Weights of a small transformer language model: 12 layers, learned residual scales.
Each number is 500 + 25 x the weight over the matrix's rms, rounded and kept within 0 to 999. Layers, rows and columns count from 0. Numbers have three digits each.

# up: layer 5 MLP up, 832x320, rms 0.126, rows 297-351, columns 160-239
# down: layer 5 MLP down (transposed), 832x320, rms 0.0736, rows 297-350, columns 160-239
# gate: layer 5 MLP gate, 832x320, rms 0.118, rows 298-351, columns 160-239
up297:500519496466474480520458518538446497495479503525514502496506486453509495503501533537517499483532542459490520443512480533458503507523508459481478490461481542505458509502463498509449506510490460490498470517503500505494513529484465494508510491
down297:485477519547530494500537492510514543520510495518525495519512534477507480525490475489490466482512507520495519501483527506499519523494490493516519515450547493494495480483517467475502548507471474524528517515489504505474504507493485493497541489
gate298:526508494500473499466547572508541484511520524512469527507481501496506498498494541521483455471457519514506512524501507526483489508487528533498487517483453487506482432489505472499488499492496497479451532508494473480520457452556519521479497499
up298:468510510514520541487529508497502534506489475485473548490556503512526468482501521504499513499523559504477443528468506515501485478444520522505456550481478506475502550524498483524498514493498492509575488525507482440464506538466491451484471456
down298:521475522481528509484505500522519435485510485523467504521480480522524508496510517469486471485467500495507475467527524506523477548486516491512528485511532450540493552470510493521516511478501515499497481500495509492499490523541526515526486471
gate299:498532502508475510513511491528480511470540528503467515545517481456493515501485484506531535465477508493504518475465479476488512499464481453472486494470544485539473458505496530501495475493472513488494495444520513515497534460485472483442563516
up299:447485487480482439473519506481528497547512474498552490474473535559488468497489474524502492489514499468522515488493477445484539525530490489446503471505495512524501491495494518517477526507515524518532434483494542514529503523466508486485527487
down299:512526512482493507468499510465488481484467501508472507474481516515471502456504537486486492493493493495482469574502486499508520537529460548506443522482460500500460493484510513578547486480488514489510499463555527491532496514542483513502540540
gate300:485464475535511512486497553514519536441470519486511479449490491520566484496524570521482477518473459556510494496530525540501537505520491504494490498501504472504507509521460475474496481532514524516479481522503492514520508496532479533528521477
up300:484507513512519481463473480506519486535510500475495491523473529490501501548509530544517555530466452521472516514499495529535509455524482460506493472509468499481486485484514485523526513464509522514481503537464484476492463507480484494520507494
down300:494450492511476534531477511521505482539486534504536496511471512493502514546469490517480497485481510509487493514546522510519477522481438497493553487506477500467473510521484491493521455456509494491508474558518452464496494471547493523544554525
gate301:500482478478487470513538497492513495512578501498504502495507534465521463475543520510447507506513480531492467512538529528503525482503495501516457465510504490537529501533529491476491537486495501487517519526485457439544507499516515506535551479
up301:489505483490517499519481468477503474485519512530484496523506501493463522522516535498491501538479479509544467449513466475529483459528470495556505498537496497480490515470529527503472501513498552534525497495495486476513471484527548567512514489
down301:446464533509499516489518527497465514521496486521543509466512515451509508544511521550499524521464509499520499449482469464519510510498501507519517474516498466481481529501521506534498499483524554502500499496455519472524469464579531486502553487
gate302:472502553491477522536523493452474538583481511495497525458508548485531491500512478512542504512421550517469496490495526456543503475535512498482502516445503540511478455512487549424546495465506520504467518519518487495504503510460480460499529494
up302:494525481530502465491469482516491467486509512546452519501473498488504468549515465515522478495513526489503458495516473487466543515490481497490491487504469499487500462492479468489475485498506525549526474491478464495492480456481504472491516481
down302:476493485473492493509548514501496503515479498475473503519533485467492513465509492494465532492519433497538456514509484554489479493434495503485527479517500504461523496437556513446535495536498522449508488531508505485490484480503525477543504465
gate303:477535505465450517436473511483493521496470499496492507494498474472492455496510504490539531509513497505494497479486513492460557551510508494501527475515513472520494519507514495525516478526502513509513483479470520501528463511492525493516519499
up303:501523519483496496525477493535524516447496530479514509511530533530510516477479490518543503482499495529539476499447443487541509484510532481531486524481517485517481479492485557497513510512462507492458510453443539449470490518469476495499478521
down303:479498453492458468494513463501505518497475507493474493488504504513493482482502506448495500490510473532529480436499492508477541492457496550502518468511511480494465498525517459498522522523509510520494467436502487464488496452529489537505526528
gate304:498487490507471499481515527452462530528464482488540539462419464475500490506494489517514532507519534485503507508490491543513481519516473489461529515489531485462479473487533493505474509502566467517531516495533485481507471515548540533485466443
up304:485512496465464483499509479467519512549488511493524557508486486469478515501490515520487487517523536500460467482499492452460496467477466499449513496539496480540484478521491521524478484500519461528520534502495499469525483496502510522479514488
down304:525498492513485518478529499486473543458498522517512495504497470477465461481514473487562530470522486474553541484464501505493511445505519534462504536515542469504487496480528453479507530534498491506538529502465504453478473530487489505526522489
gate305:458507500504512477491485522486488518533495543465530506501492520506502522488513490501519466467499476513514476502460459478517535471505494505505422506494508497524499528540454521446507495508509544442459480484472549543488495484474499460542492436
up305:469482512514496522503470507525477453516493498494537463476441499479504529516535464478540508518525467472511475533473534457510479525483491483519522477504540583486529465495511512471540506503490544480502505529479505489492480468527512492493539481
down305:493524512408503504515498508517469481484486481491501471477513499506499460495523558497457481462482492508490482551495540501453496555467483513521490522482475524469509491495527497525524471478502504511490493549523510503521465494541494484509511491
gate306:566511478504483540535479485468520497450496512498472468482500480496464504484502474523486503491508506484501518538504511487490485495530507507532526501522523501479559498525485487543499505485523477511477534483467472481455481523523485489485469490
up306:532495502531472527558557486528506472504513464494445477526483480519517525481497481513478492468472473507514489496523516477531509522486516500486504542552505456504506483480471503520465511507527465483528511518479541489518494501459477465477482553
down306:476502511510508450523478481499465502517498507516535523501504474532555510525524508497530543518531509518456492502496529480476524494496494485518447454468506503512495547529498544473537532500467495515489535518492534488536487469530502517485485446
gate307:492501517527456550509550524483523486497498520493508505533499488482552508549481486519528479471528492508502447494506512545486509476519512475530441542533492516502525475517497511465486517476500506518545473480515507468488447536445497490453543496
up307:466503523515477532485514541494488509488481506489487543514499536499453485519502509503463498500445502502507513513501464498489502497515473466438486513536493516543501519491432512500515486505515515515509494509464502510490544510486517498513509509
down307:468502542529482533516502506508534492561474516534513509560516522516441500502516496499498481491475508487493483515510532536477512521531529471513498488523477524504500475564443539460450470528516491502475532472513483440477495512495532499487530506
gate308:559452479528530489498469515474506540473474487505440480452516481480499448503543528490474482525489529427481442502500540495523513489486515540511533517511508446497516519471490498490505488498533529488491489481502521509530514539504505521559532474
up308:503513488472493515493513511473501510522502501502535489436505489447472515476448515505529504521555503486480496469523572470481482507524443511498508544476507462480486502446478491461517527519520510527530531490480502517505487493491510532538513505
down308:510479550501478489517495499509510492484492553510536481491477471521472483497475488563536540442530542496513522475514485473473505471496467485506478513485478452481492555463463522462482515499484522475474531513542497500521510525453519489531468506
gate309:455552488505505496477468537533499524499553516490494477486479494492476501539489511510487512507465481491521470506480494519504500488471491543524426485518488542470486553528526470474486499531479517464517489502503511508560475499522496476510498447
up309:529483501466490513561538536481528457491486486527527478510515494486480514545523479533529534494506537510519508483514518512522518483479479538529503470501499482496543469492513499476511521515507511496471523508482509497500490524481479457499508535
down309:494549532511508491448491510517478481481515498546468528500525531497527495507512543534481512474490452505533525483542490559539495498456532517488463473497502495512464525496506517494524518516498475536519533523513474509521502475515464494523451488
gate310:498498489493476491455511468477497476558501525498505481481513543553465538495500506529463525473509537494505527573520490525475491564517495497497484490482524487511511476489498552543509455489524508492495558509511509505490464468487518544473535522
up310:544507486523532511516511474438499524482502496468497510509492558491480497461486515489469485515471517483495465507513474523470474486519482520504473514532446492484503488522499512480517513502465492499510502471485498529492523483471473526541470544
down310:488496468516508502538466504494541501466488443506512530505502532471546526460514517502449529523468486515459486477507521485473531456493524498488505508550513496485497490485545553518521497495473486524515502459565509516498537487494461467533464512
gate311:528511518482519498535475516539504539442486513489546527536518456483523497454503478474428479489536491469459517493483518503546511475501466495495469505479528453467533449479521472500556503474504502519470514524486512529539486532469542468500500479
up311:469463488507470498494481467438483484485490511483517497501515504514473489485490472547491513536494485446490461529494513521524503540492475472510486463507499502534498526498501493532485529473544487481495514459503520505478487486489515506474510481
down311:457491551513478495495479507483511492483481526494471530507484510465534501485468518498455476523483497548476511518510508497502522509496498520457487448514502543515505533546470511552454509500520488521542520463455487481470486507467482448445494482
gate312:420510490505503470497539511498484544487499516471486505508533492497474492482456500536524468433495535506500553508503472503524489561511500491474507497498488550484484511472518521442476538458548505502509465536515484493499463568537496472514500494
up312:500538528520494470497484495536521504451480443485499521478470474536498487478512547487516530518470519460526476509517523486501540510478519501499499513504489526492519496482529466499509484514543463531515535453504535495473433552508508539513537496
down312:527510567521483516549481505522547522476494504522544518463467513514450487476461516440513477521488491489490481493512512517520478486508530550492514520527531537462478501508464478506512506488477506535481480508487556514475493518457498503482469449
gate313:472476524526470498498533522450442530486517469531502503473515491475483553451488450499507484537540537511550515512500501490474504455451473541521492478455516508515504523511477470486469505536529533465530505445510476445446490542489534500546494484
up313:469555563477443493509523460484460510502484512541448503505492471520491522484485470474480516485538509538554523487523509462461505490503505526513509472465528497522504544511484524497483492537515487477575506482466481487466506524535519492535490487
down313:493514472493464525496490514485489537523495517475543514480487506506443526489511468476460514506501490476569490502508510494510516474516565538511494491468503521550516504495506532449498537508517460481489502501467491460466502530487504521495515515
gate314:515490543546522504533460521469513482492503487507514570500544486475525503480466493537546512512494492491473462514523494483515532482512489494474486496485516515424502534472474505493511472492488487494442536488484506454463512518522446523483452503
up314:527480536504542521491503518476461511499524516474474518507497543530499501484499481510518535510497455534436455499514527499491507506497516511469518499537523537450520511502517423496516537494493544580475474515468473486505535496484518491495535519
down314:545490546524522520492490518484497494491472493524476508521476475469510489521484496508509522507519475534501494492541492523487489513482516488463502481520457552515504516527477484536516511510476524532470507531491513479493507477500480501513524491
gate315:494484439524486508485468501490488498476501487458491527504497494508520495448526512481530484491521502479513519486511484459492551504481485512517472476517483509527522534474499510539475501483517497500546511505499533471526450510522554481495528518
up315:477526449501483494494523488500518487501504487496495511477499494533538490544467485486504500501469488517527445516517485475547541478504499477521540481502502501514494532498525542500540527510517509484525514517483488493522500481489503503491488502
down315:472492478538507471502476544513513502484506540455464506528529490506488461538517498499488478510503509499531466479506545499492548482481503507517522501479437523482505503507508479490528452509521432482508508476498513498535514470514505515495468500
gate316:474526503456540544518482497511528502528484515434524510521509517519493536484447489509459519437520525566502500550516512467477502507479542515528501485494549500528462488518488520485503535505490515512507497463490487546489471536485494498472503458
up316:501513504452512519561519501504467485495511480517522512514498467475448505486504533522519522465525475562547511477506473559485508478474506457434499525469478506489517556498525501506496502463468524487516495507484471515506500496487493514499476508
down316:483470543454562461532515498507502447501502511526506504476547472495468464501486506499469499521522527525510509435482455544481554518470492514489464484499530525501519515469495547495472485534471474489532534486471486500527511488439488520516473496
gate317:479537507523526521499520525532525515457494519496519505479479497509503472524480453506523518507448531519500502537478508537502523505519482495492525476530473454543520506500529503481512499520491520508495477522496487514524481479511486487460447541
up317:571542478474465514485515490483494482530448503481579516502470493499529464482479461524504488468502493495549502580497522509504522482499498467492515529493545488510506480501481501525494494514472488473494522452518483511469555465553535502458498491
down317:487428473531506463522455509508456486512533472493484471522536502469475510495528531501496476470498494506490482445530490480516453514453529519524468504468502506462511493483457478507522494449535507497489490486524511483508486515492512509574504468
gate318:555495511527516557547508491521520571505453466488485496517475507507491495495491498482476465502479481512523464501491513492491515496515502513512502469483486497476469458499516501534508508504470509539507485474525510460506481532534571477528465505
up318:518481533477532521495532516518503507525455462545508500498464450476494468501505473528476471518496491463554490533530541471502509565490487525473439498476541515509511422505477478508459535471495466510513470447507538482493483493483500505522465523
down318:471485530464530521505556517480479545491487492534510524525460484512500493523505498520451486448464508481516479491538487501485555532500482546428463476535508445505477486514517511561478553465456509484461493483519529467481483493485515473526489528
gate319:506480495538503522474481472490515488515539541472487475496491495497520499498520475499479485516528497551505506481526474458479492524519496521479553515487522517519525485543501470509475478478507519534517525528528492502461491558480539475528487476
up319:494531510467496515446528488535478516486482526460511520495529498492489499513443541499543477495490544452511497489496512469529486486505531483462539522502481449495506481520487480477555456499505497469535527510487501509449517513525517524496516494
down319:486542518462495533487502505493488502509513479462476516484497489485476526532495497498530522495517460517481482481477513488488528471513506489529485513465474487546510519448500495522501518498462476445522526519486469485522473474498482453507495560
gate320:522506472525495473531490509531497508481471500463561491504532513506450486474504486482529538487472527494506471471579473497499481535457495513515496518528510515480493492509519529532525516544474521525559534485470534466467513546506483535480516517
up320:502457487492471478494493533467532562481516512499517516495520542497464468489485476513504496505484521528543491481534529450471492477480542501495486483473486493500530495495489531499489521503508486491558496483468518471513500537561509504456511527
down320:511460495504493495474449533478527530505501507527513473504547525486501484495504443506546532533452530536512513500502523461496424498492478498506518507486470512494555490517510511499471474481514500503514485549466503454469487491523480513474519491
gate321:488534461543488486509521456492518543495512509564435525539476484472511546496529557506472465455468497479540508520503515541494518479484530480502418439500480482481548497500497449467477512514511497481500491545491498502526546507518521496526537509
up321:469491538469501494447501534457429501514500502513476507510470531499521498467489500526467439538478548470501467520490517510486475520502518500471530550512501502483462504562456504492500551531512516497460469520491459526498513528506502517507520460
down321:503541489480527512475462574513520487512511480443487491505441505499530509481506466475506467529482541461502498528491487485488504515487516509453497470502521540477491491568439538515507550493544518545488497538502493536560530463468489462491526468
gate322:543504508515503471473453512495490482550500547495526499495466562510525525470518518522550508531490537520492505525535530512462519462514520478466524497470440502490496525502457470461513511482524544527530508542507536476507473462552515531484485503
up322:507506518483522497518533474469535448481487503507506461525520469519527517524505493495472433504515495461526512470491492512542481531468488521497472520498531497494538501467527538487491487488485473466493455452516519516482497502504513487530495528
down322:510487526465439552502514505494522467507512499529465512455497484487472529524505466436481479499530531531478514477488505510458474509489504497499495516525574537485518519499471508531515574510501507486521503508460482499481465505484521455522486496
gate323:534491488481485503465464516526485516505482537567458495515501452494493490503506510483517490519480495508488523561482463495509497523452519515530490511499526513533483516505488517518475519492494486519510530522521518476508501437495491487514473500
up323:561482440504510480519469480466503461529505543490497524548479472500523454473524510527504523529529516519502517520542543520527475519491467560494516509517466514507473490466473511544461484536499542537522453528552480467501523506545483473520535482
down323:495480494463473512535475508453513490513495524458486541489510519479520488465528511542543540505490514472515504483487494475495497515475509522541489509537505488493454498482470460510502471520492562505482452526499525474450509504470479518456532511
gate324:501414511513523540495469462505487492506513525489536485479467490500486471492475444515445453481493493453513506510525491485500546477534516450481524455505466503519522519422495494502525516487527471470507498486500508492496485495492485545492504523
up324:426506469501490526536545482535502498495499537496578498481525507554497522459472491508494518493489500485497470528521501481502579472492527500479484476501454506546520524530500502483446488500525432524481479486496466517499482470519497469480504492
down324:506479512502512480517559473525496485521521511505515518459466482520503485504480515471496466465540475526489508452508473504506546576482518492450505506515490493508504490464488512491510494519511467527502538456489463468497501474508537515525486542
gate325:481487548517527528520456465509470528503445493526549514466520528496503521464530479515490476519518476479522520514498536511458521479488504487481468475481542518475510463518502539516480505489510507508464461467489503535488483478500467534511484500
up325:550511541457506472479465502492513443476461473501560516440516526521475506435472518446495464535555516513529492518539475482509519477542520467508487454505491505503537522459506465471476494492481489558504510509496484511507523479516503513493459470
down325:463502524481533534519472478498497468485513499486537513532486516499455503500499532520517509502498545453492501522504531484514500483521446451484455467527516457560538506500521548497548517525458475514504480491503541505533506481480498526519481563
gate326:539438524535488505548499505556475534502489514495459490489497483494511488461477519520516443533509519537491507510490477484537501500487528505474525528496535491473502487442520536516488479539497483502515531497472500523474484523493523540522511490
up326:434478490532514487494516497519467525476516473524539506507478447522504497499516495559508494521510447525519491505479495532480552530508525490479430485504518513495496501463477459487469491499484505482510486488542543488468566526462543520532455505
down326:536453526499499512504467528530507524524512454494500486496482470497511500507499514535508481451516478523508516497513558494506519486532525516503467529555498542520476476461490490471524545507497526465510525483501461475492510493542500538531448444
gate327:513464526502466477501487516522506494512514512538459499548478495504539484543509506524496497482487475488494489504485526484447486493482496476489493513468536493486470563435546474485471496488483455490524490523511450509503503498476512495507501535
up327:506507480557458541488472525516493567521474498507525527501540507500498504492493519458471509477521477508498534519502476497465525488528452473505551474522477537493507483527519538502558484460524484525495544501507515457524488476499468485490508489
down327:519502509481478523499461533522455560506478546554477526503514497510478486476489488541484516483513469515459500491484497494499498530494480493504502473483519549491481462436517487538531471473502506479510534482535498512492508496485483473494496531
gate328:536527494518495505465513468493516540564497506460488495500467526520511525489520492556525454489468525533488486483484510549491537470439496499514492484546493480487517500492502458527482524525538430460495499491480494505504471514444451467513473452
up328:450475441447489495487554512505498497537532508490524525513452506544524450462506518491481488572503543455464504474508475528503540530525461512519569475539480518507500474517475516514536460548506469490469526520525511534477508538503532493504486489
down328:461480491474492510473473548489540466478559529530448617510462477505437505455477510547490499483470475461532540482473525533501492506528487524506485443479505516527492530516417523479552502526506507463498474552500568479520506482502552505522475526
gate329:498491470495510472480500524489498528477518511513492504484528433493506539452486520555461502493517513524499535492553496489474532488512468506505509519544489512479503542489490525531523495469519494515534476474447483535510496532486496497519504501
up329:492491501504487507476508504438501493484472522507556478493512543503468483477510481493486497520492496509492538491494504519518500464494500474461500492514510490510516504512542497510488492473500485497465483494478524506518481491512500499484457504
down329:497496495438490496490532478493479468504510517516522473511488530514525463477508503475523517535504533492512482501494459468552470520470523525511472502521463497507508447475501512478524511557522507517501496528530490486515482500505521465518449479
gate330:510525571516491516484500465493510495479503461482505490490476479517497499497526517494488489492500482471497515560530476485456500492506540500506511547506465530487508515492537476503522484515496478490503512512532467539506501508485484506524508533
up330:526533499487456487551453467529509483495572526514514464520468503506511522549472528439491515483490528511500506528485468514512496534539493516457520513524540489431496479477470447487524486503528490463485530473493464475539484557491489470499540457
down330:510500534510485457523499509509489491502467493528498512511443502521548527544477483451460471490481500501487554487471481507501495503475463472529497520478495516521480484454509517516559470505485512497471547536475487458511493486518469487490503507
gate331:503506483486445476505498497463537471510502506508485507471510529500496470475533499508507494496503483494516504502530462482477486465486507476464526470517522517524493470489491524523503495502472460529497482475513471504503489474482534488477493540
up331:502492505506495471497499438500461506437449491474525500487517501488454491513485502470489428489485455527460525483486516465505442476516504504486490476477492492520506537494487552487487456510537500469465515501476496480485524458549490480466505511
down331:500493496503529450548484511505485512485482529512538459472524475508482493458482455492515469511486539511485461524505482527509477484491510528478483553510482495501526544514486489481482511548485501457514511472504539530503534460547466499470468528
gate332:520531458514493463435515503469544496487500450519473504503500505526467520446525476526549493555508518489485532536430476553513507479498464492480498484496503479474518524477494510487530495538503494515503538499520464517475547444531501463543510571
up332:502510478492520483528518478493507514471483484506490459495472506481511529501487561474530517535532512475477535532496522513498468524475506544459513526515470529502508484437511521559468502496494489477487468490528504496521537469476540555493458489
down332:518464500479502469470550497513537519512511486527485507549516497524493516470485550505475512503538551506463437502508480526505530514489529532521473511473483518512452495493478565463492521533544508512474483501472449542483524489547520497469495464
gate333:466491507516484453456502478549473519508538484492500512490523516542474502481516460490532516461510509535494513540539499519523499511480526479501524518513506469509517522461480559480493537508511477516502488495485470470511496454484535502521465436
up333:487494523526489579518503540529539534524517453510502527518530501434543478501501516512530544476550487504527501501518539448500526504471473512541509491524465499531480468495510497544500473542529525555505525489497564477489486444516543473479521517
down333:493553542501493519506505503521510518572503497501482552510518514445492516512524522494504488451506515517500515520463530496498508518514477536534526514500473497535508526506482512543536472456521522501483447502467484487546440504535484516513470545
gate334:521554500529494517500470469500488482508513507504538498498538512503534463486542512507496515489507501526508472520511482544484464510542498517482497508536499525438445513538512507486539517503503490500476551492520542525452512520551481498459560517
up334:556531502522474499527485498491509528495506548469494504473526534472514525555489516495471541435455447543544491490489447494496485517542501545471519494483490485495496466523427504516541510465510507483497455467479501521478489557522508481501515426
down334:503541504488474502492499502514482460489505492484488477465540543485475494499521499518504513515491542500516520509481493548512490515483546495489494465533514453440502522485503556482472545509499462500492455505532523540475499537518517493496545517
gate335:437537560463487464486483510485456494502520490531459592541505527503514489499467486528506486504417486496518523553487541461477535476493451523491475496521516523506477424505503465525535506445522548518517496454485503455515488478476520516485525508
up335:541481513485492457482478525497488538498518480517490517551447497543492510494505483503500509477506497515494557488486491492560492473543481506518491520503531536513485489471485516503520517487488500446555444492479508513529490480538443554464472463
down335:480494549491522517506487538479521470501498521519484484457470495462491512538518485528533504523516531465515485468489520542511532507479486509492478512507468540466484490470459514484513474470509505519480482492522512492492493538521496488524524499
gate336:485525493450489549543503522486458512504475491509510500500455513536460517511516489433535469504520507486498512526512504558489532460499470518496516467492469548514469483532525552527520518441555498480505472469510524418503509524512551456507550536
up336:542494505484476536503469482447494518526514500512506445471480456463518563510519497471488472499525509479490500490519538484495479484457503510501523478494508513513479460490514477518527528475502484490511519522481474479530468479511470490497442511
down336:524477488511482460485513502484539499490523531502522491542488469521521495553482511500492505510485509485473523502495514485504424479454504506479493506502517502488505484492506518489514527519535520516495458525529532484528499459502509476501497480
gate337:537523521478509515512459504523500518551529471472461545472488511512538504529512509496511440464539479506525474478446505515471514478492492494509490506458486530477514476486536521524492462494520467563497517499506509478537487500498519538537503476
up337:520479502492474495513483539478503502483505531542527492590559504466481516511555519514491496517516518489467490523532490480483506460427515487499483505516517512508457484520455489532486522509466535537484463513469465476505468485531493484492477506
down337:495494502478455472530539520497503476489534580519492500615536510486518513496466547522531505506472561466440511514526520531496461529461512526513500460518530469499502442534438501531550546488491497459535527520465472463462487449492506487469519492
gate338:497523530499507498504491476525464475533491537488505502479549463482550453518472469533468504487485496549541537507506514542490479521521493506529510481514472508470474483496511509536478499508512522466501527473511467534506459533505526516538508480
up338:532515539509508510496529538480460455466510503504483507487501551510510488489524526506514534530481503507486490515530532442491489496486500487508516527541520477484508482529539532465511520504496477503493482496522502493458526463511494527498505502
down338:511451527528483482495490479472523477478500509504477494506504489505518475497485482525505497493469478456511483542509479465472543512451511476514516516507436485516474471481498518512484533474500445502519486475514496479535508492502526513519514540
gate339:497464463494484517523510482531464484472501497495533446506445505508472483503496483453481503507482512527485478526525501491444493497498550495535549517517529512494502483482511484511499444478488501499540514496463505514472474505479509518492519493
up339:510477457468519474510490506555493480493468481568476508461493511520494479503509513530489475524510502519502479531524526517497510526538492488501457477504481520506530503549481524494522505458542512488484491483508450479468489512467471548513483481
down339:491481462549505501547485501491539498500489509511482512480491497491528537467519512519507478455501492504484442520498504530468524528510493495538531506489482536477528485529486513552522453498554535488550538496512479498517535478498513503576499493
gate340:520471525477523502516565487535458530462549498516485492472509465504474476519503549494517459522531494507438506519500498484504456508509539506539463505510473479545461523490481519504521480459512550495514458512538499479532479446492524542504493475
up340:491482504502539491443541473515494485513542494530485475487485472498520453506501498461524499486557451493504522465517522523471487494499485474524543503531534481465491530534497523487510508504509512507503466474516547468464453514488491511502471463
down340:490492491544575514479537500503535526526548465537488517476491529469485508507543492501457452515547484518482517486541501505481452493544539482540525468484535496528523450501499504538478501482489485516538515511511496475515473528438496537470474469
gate341:496489499500528497513533534454500466490520537517512503508475521471532513482527471527480491561508447476490475497538498507509487514473487474493492509524509491539529482501484518507481526544500513496499577457482502507492485516547523480526478507
up341:494496487515515507487479506519502481499489514491523466493485502489482519495517545448487445580510497486471495490546498506494474517491559510484538515474514482571468477507450492498490538515519508498488512503554519534478440492486501463478488496
down341:480529565495481493495465528452481546522492472494462513566523479496514505508560467476512503507510539475453472493511526498465466499462510493497461504505470512520496545519532540514518497524523515519517518509531507507516500500519448532454513582
gate342:491458494443497497488454484482509499452544513497497529546472495501499475439490487490550486514518489517522476507513510499500498506482477513517515489447478501462480460537471535554519513491481515468518457492526487498541505507482508478517518490
up342:492488499504527537550539457486494520537477468479488501471490539520498499521530521499487526528503508502503531517461465514534543454533524476532519532507509471517507488510502526509471529560497501477458497477478525491522463486493502517443460539
down342:513545517456485492533519493485489505494501510475550535508500504491532491501483488513511499484451450463449564489511475536540517517582550484561579497529492501495489482511478511528483449511515536474464509474548506498480478475497473464469487535
gate343:499524514523462470479505484483456480502539529480508483522491520517513470475505548523448494498547507534479441520491496466521526460443471559503503505539539526482509504510430488460530491483478542529499509444514491522536498527436438506494486457
up343:510512472525553528552458518509490483478538523522460493511527512486506503515478464498517543466528489565502527507463478539439536470494493519509504536507471496470470500487484522520472536539516513462476474506542512523475529498473483506461510513
down343:519474475486565492502506502507509505524493518456505553532543536496535498521458492476511533511460518480471537460497488524487525507503559477537500528486452498502501506534497535564510508508479486503466531509492488507499518466516544514508508513
gate344:502528522454512497512507489505498489486536483483509515532513476470488488539527465508481518508517476517553511502480482488535459511528534472457461489442518503535513506470468456467532478488502461486488476485525447522499513529502513500542437495
up344:529475512486477454458458504500470482488552519502531500477478532509509508506485483520531510530537491519525485507484510491489489521470503480542521494473470481499521474555501507536530519478512489471558518449530475495465478522549530489470479479
down344:528496504504482476489512512515481511486538493486537554481508486500469520502513518543502505503460521516492518478520425516448527482458467466507518479493509476513509477529508543534572468509522506533468544508450514513463494478488505513525459507
gate345:487513483519485475483492498499465451458503452509477497520472517476520492451516491485498526491464483507504497517496498508500494492502436495507500514505520527497476541489459554502522528523474478511480483544532515516453511506537513476552474504
up345:495533539488473473485518496492526506507514514509511504529532441531511499501505531512497495501508539527476537523493517499507512520550509526489529508486550517488513502532501490532476431476497547453490478533515427481471474547486559532506477552
down345:515484490532484510490538467531493496474468483460478495505505475500521510498484462499506484487494521504491508503482460428529509492468499553457533542552519480516504510514502508470502466488460476526512466481526492509443525496505514481506510490
gate346:536501503481530503524506510481503492529497512532535466506533545516484495513507549501493537456505527509504477498481484463526492528504489480484515510509538517485500522528505534549481486508516486524475476554491510499496542546475530543530501507
up346:461518494481502468485503515539517501478493541511480481507503500503487509496468456498518508491462446452492471458496503521522469495472486483494448532516498486522498491471521513513496511494471505480527484457472511548497499509537490485475535453
down346:532530446520503496463514467497528514511491489467473488483453499519493508475507518512544508490486467472526477509506473468494451472479491492486464522532499524503535519495491483526490496543516503501559459504466525443493524496520411530527476462
gate347:515461517523508500503527520493523520529476478515491548521527493511461518464505486483470483494496448534508468514507499499507513501510536483499526527469532484483486467466473475488493518494509516481538500495522516503503469482472499488560494498
up347:499511483440552478507479455505529517480497510498510537506477491508514531509484501511525534521522509519520526512502505490467487487509558499458485497525457515511533477497500540526550480446533544463528503499515510499477526495514471482514516528
down347:512516477477559513527470521529491508529506540517503545498462473541529506524478488494518494507451526494484529521484477463511495523513511463512471498503451515508453518523524481508527447489516493513526481460471523480491516502471474518474544522
gate348:448522483542496545498517498490501516510519512535500525497521480486513487455461500514497528525482472528502469501476509542488484533493566525464458526519524486512489507502501513506473535519503488502492532491495533485503503505521494510478510497
up348:491497534514505462517533562510521445507502506495479516479482484491493490528497515528490486480502517466524530462492520493529523486520492509525508459502473515471489486503522449516472487511519513495494490457456526487475457495468517523446494503
down348:520501500518501489475517531504464529528523505490491516482489480474488494540463465498488506508500503508482518516479493482474529495477495519523510469507448528512493496495500462497500482456495527519522524460461500480482501493504498510481517482
gate349:515479530505505519533477520501508522497502537521492505541536499476498575514498490463467477451477510490508510458501518576473455509500505484499437547492486537517495528521513486535517482484510481497477544505520516530458445492470539512522515477
up349:558517502479482516499536485473513522488540464475489488517468553487526490524447506492498505533520533511475467524476475498487535503527533512485495481508460480513491463533492474511491548482477481494524456477508517449506546466509444497504514485
down349:529479478508498494471489523508510492498503478458473501481485530527471428530515485465531524531515474536546512527452484481449511498473531497516520533541497447501503474493492489502466491508493469478508519499477508483526511490543486555491502514
gate350:527488522499488553507520462487498473500527475484498485494513500502519483480506544493457481497486482452471483511517503515478492542500546487501478493510497491517520486509457530527475544492527475498491490527472494550470524517537549467478464508
up350:486506536518534475484490509552521496538530463525484513504491457506471523465537495465436535500517485520502467470512541498492456532480491486500525493510452515503503467507488514513492430465508545496491491514463494475491472468540502510507526520
down350:489468501511495488530509508495504498512529530501514480473480526536505519535493483473505541473492512463470523468529507475501510497515522478499483502522498466461452525505491493503536541445505514559495516546513504529450517473509463549472517487
gate351:495509472459462539472525519475487511460513490485473488477447491458479519549441497485500513496493523535485486535492511502501506500516505475481458557516539507468503491507550510520517511503510486527517475517527508506509485462522453477505546508
up351:480476513522479493501502523503542568470549482506501480494538471539465476519490556459507569511498481509547471471496460497448524508497475489483508493553515497463483455512523529510520515504504532519520507492527515468511490496463490485485518471